Part of a small language model's weights.
Size: 8 layers, MLP 1280 SwiGLU, vocabulary 7736, 18.1M parameters.
Each number is 128 + 32 x the weight over its row's rms, rounded and kept within 0 to 255. Layers, rows and columns count from 0. Numbers have three digits each. The size before them is the row's rms in percent of the matrix's.

# layer 4 attention output, 320x320, rms 0.122, rows 0-34, columns 160-239
105:122133121192078097130122125132111140087162137126147145084169096130123201066176112118120115066124092103118101124139107097187134113127124095128080139239203109155140145143153145113122110163054080119160147171080115101121122093142095144116130147
106:113141120103096169140146123117141131213184087144107092090035127122150174141147135165115113154147159183104161128075145097143071131090161056125123115155155115153172086143101145099158179179167120112127132112099148083123174108138139097092164129
095:174136103118125169141168160084175214150100054086200161120107096143118044097120139164094213139119161084144151139188120124171174083083151102122112156126068129098131158180113102194140189137109136141095129129099134115101080101132139133124083180
100:148155137111205076122113117154109119143156129116102119101144105159100102106115173123184114045121151109170098154159142141152129142144121069106152113137149101110103155065105121214094082014125126109097161105191063125176136090142124146146069119
099:134148122086089144109150110151094096088098087145151085127112098158092172104156127134146137148110138189103146132126152121138103136088157152092138107072098092123098160141126042145117107062116177175155165103163148073107135131093154143139093126
105:128083122115084196178071173095123141120103119106102078160123096144094136108095143136057139144148151080114113210198156110164173129154130129114072061038113106136100069130173147176146158086125136159110130169151120124086126143157115146139124126
103:078113179103119187144071114073139143145067134116151078120122132102157103182156176093106059116083118134112104117158147123077113150163141120120138166128154131170083134101141115184137125102147091183145105133127157106121090131138129063124200129
102:134110135139180106112102108117161143118135111140183126160105138143137138111176155119097137116114086186102099134128124143130113050122166084156178158086071172049134129096139092121183113114150140151195133085140105169189123092127068119107152103
111:180170104067092107091153127099078151136149094136071138109146106078135159133103140108143164143151155161128159109154171114108154139091131105149124128090152119119056148170137112147156124150111131145054176097116112104148129124106064138178167146
095:133141128155073102109104155186159117120208129156135148126148182107179079081139188118071115125172122218072070113122159140187082149120112127117132139128160105135140156110113148120136138155153164143155093115146118167145048161102172123145126114
093:129086136147078155111131155055104109154202155100089148151067137114150124104102079074147098133127108197069112088113105099156137082096136160159088101141117131145138133175114146089139098177157113094178088090138125142126139194171124168119124119
095:106112144162102125074138162129064179148083096153157117108142086120130139128124108155172139116189130136113176116180163126141106115138154153131151123130124089087122118143172188092144073094158108078128125169176111174069138109122116081166211132
093:178119124152123166068143099117206171146129151128107107148103111092133100180122088117185157118178141146114176094108106126060097135192111102141142115089105131125086117144139160150146198146124144104179142093148071145130074091148088118076161165
097:121086135166107101127109121177124130167116175109144142140103080097167158145132145111125089097111083211156113125095139122156131127101124113094093170196147087081204105055156128102116142119134127105107140131146140121099129093124065162085103053
106:143177101141119123120145194106119121172142132160125148154125150140119114137101105110148095078107119189100081101201122173131074077150115160192137100173116174116089100120154145125150092085116124085091105070102134099089097119147136147144133168
105:226129125206148114111137186083117125161132145094102186131194164167140100127108166117100162097136165096133159132206107111116185154095169133138135127115152099109174106104109145156132118161132077120163105149099121130114114136127077159155154140
088:152129129066129169146110084157101172072130172091163138115103142175108137049169124107125163178121113106110041160105129157144122128154197124114124105113126085168122141129138111108111121127115091149129091085152147113139115034146078155148162157
098:089114066125092130125205118166176104125124075076148183104135169134133130197098130079076172170128127110118149171105136137128148151095129136132100092127137134135056096154108130145196149113157112078084149094132112111135151097152129104128098129
100:095121086113178153116160161128129132120123102133184073224069179194128108080130118061114158073154116115108054138164134154157131098156158128123155153086120110203116108142126129121124130143102154086134106134202161139171125112120164128099155130
131:163059129090106116214103150034113182185100103057161180131104169140154091124113118066133144079075136057109174122118132130162143070180115106102146171168151125203118097069120148147077118215123108112116142161124122110157136142123106130173051191
105:129175144098153156139123133079169167149154118166126129183150163164148179116107185131118144132067086093146123087180118150158111108142130141124162147129087142178108117116168098121097105122141084133145171094081157118158126151114078081104091092
105:112167146103162129206123123151137097136144196130117149092087109146108114150008154182192062168136155120069175119170167093097080111119145111170147160097149197081095139127131145126110164089027093120146099076120096090151066122124151150137068128
099:102138163089141149142049126113124123116093118172164071101158121162122145125134156145080165089164077100081126112114139150176120115130157147091105103195089198163139179132086141149080153139126145128099112132135092116144104136101077128147142118
097:113106115116140099135157175124188090153171130112107124142129080146116080115114111095110123151115127076103122120158133093126186110133121155139123089155090140106131119152122096177121132106083147139105079110140158132142158124128145153120129182
094:093128123135063141088082104196140150118146148139034086133100196106083161143113121166132172124171112140076116089062099096154092145151144107137152095123133164175169136146114139051163102123062099090175155111150098102099116046149124068157190152
094:083111128117105135137123139113093164139138162068164146086118122161148127088151085164129116132144098107155100117052106116107101108111121107127146123152139127141118127158134118090104152132134093106117109176105157116130155098083103116127101116
098:057110135127124102091195113110116075110117177128128161103086162058118117124162131148109148101068105138087140203158144134129127128127095202159073111051096102064088133156147135098112147128156062139110165090115098153142114142168117149136137138
097:135036120127126033110129123128117063179151148148189153078115161161120132140131173113095136134126093156116204122099125150153140125135119104128125066136165155118100109063161105154114137105160185165107170166120069160228106120116151152144111109
102:112125134150123130140077195128152138107104103136123101073165129061140113101123115162177167232108135074167185130165161158112036144125069118075165134096132146113120123062173112088118147098137120163112108111108096116129191127142084096098193156
092:165118159174224115137151131180102129129040133146210071176094117095134125167101126184098126119166132118115128137152138120130173079149102167099158146149102134169148147119108072070095110095111162109111091162117117148179137190119091165113113131
098:170083168065109141085113080165185059098148167098149150116108154043154156157136205182131132115163121121157051110200184156140114113110131125111132130143124164114141136109100085187152108151171147100158140083077142107105108137094152134153123092
107:136112164091137094174133128184126133112111118103118121095121129145115083133007145085063119139130131090166156079144086131119146082180123084132113108136140114159127117112117140163118139239139129146113117119153084083157153135075133111132113116
099:130163087137150128169099092079064117151153118078066156103107145154119175149138105138132116109125115084107088085111170121109111115076176104151189113113118166081150130155102105086150115184163094094129116202160132126079142114054100126174109114
106:112097087136131165088121199127094163165116134126137130168145121108161075107121153129116106127075116107195095144140188126110151148103149141122102084103137133145084114149129146137140134160113109119174062117051154181154143177082166147150144177
097:125129177132107094197104140163141116124114161144134124160152115091153152136156159124094151140179115078123078058156146153148183075118159149129141131131106101096190160184154127135132146119089139140108113075145121097149137171120183145113180186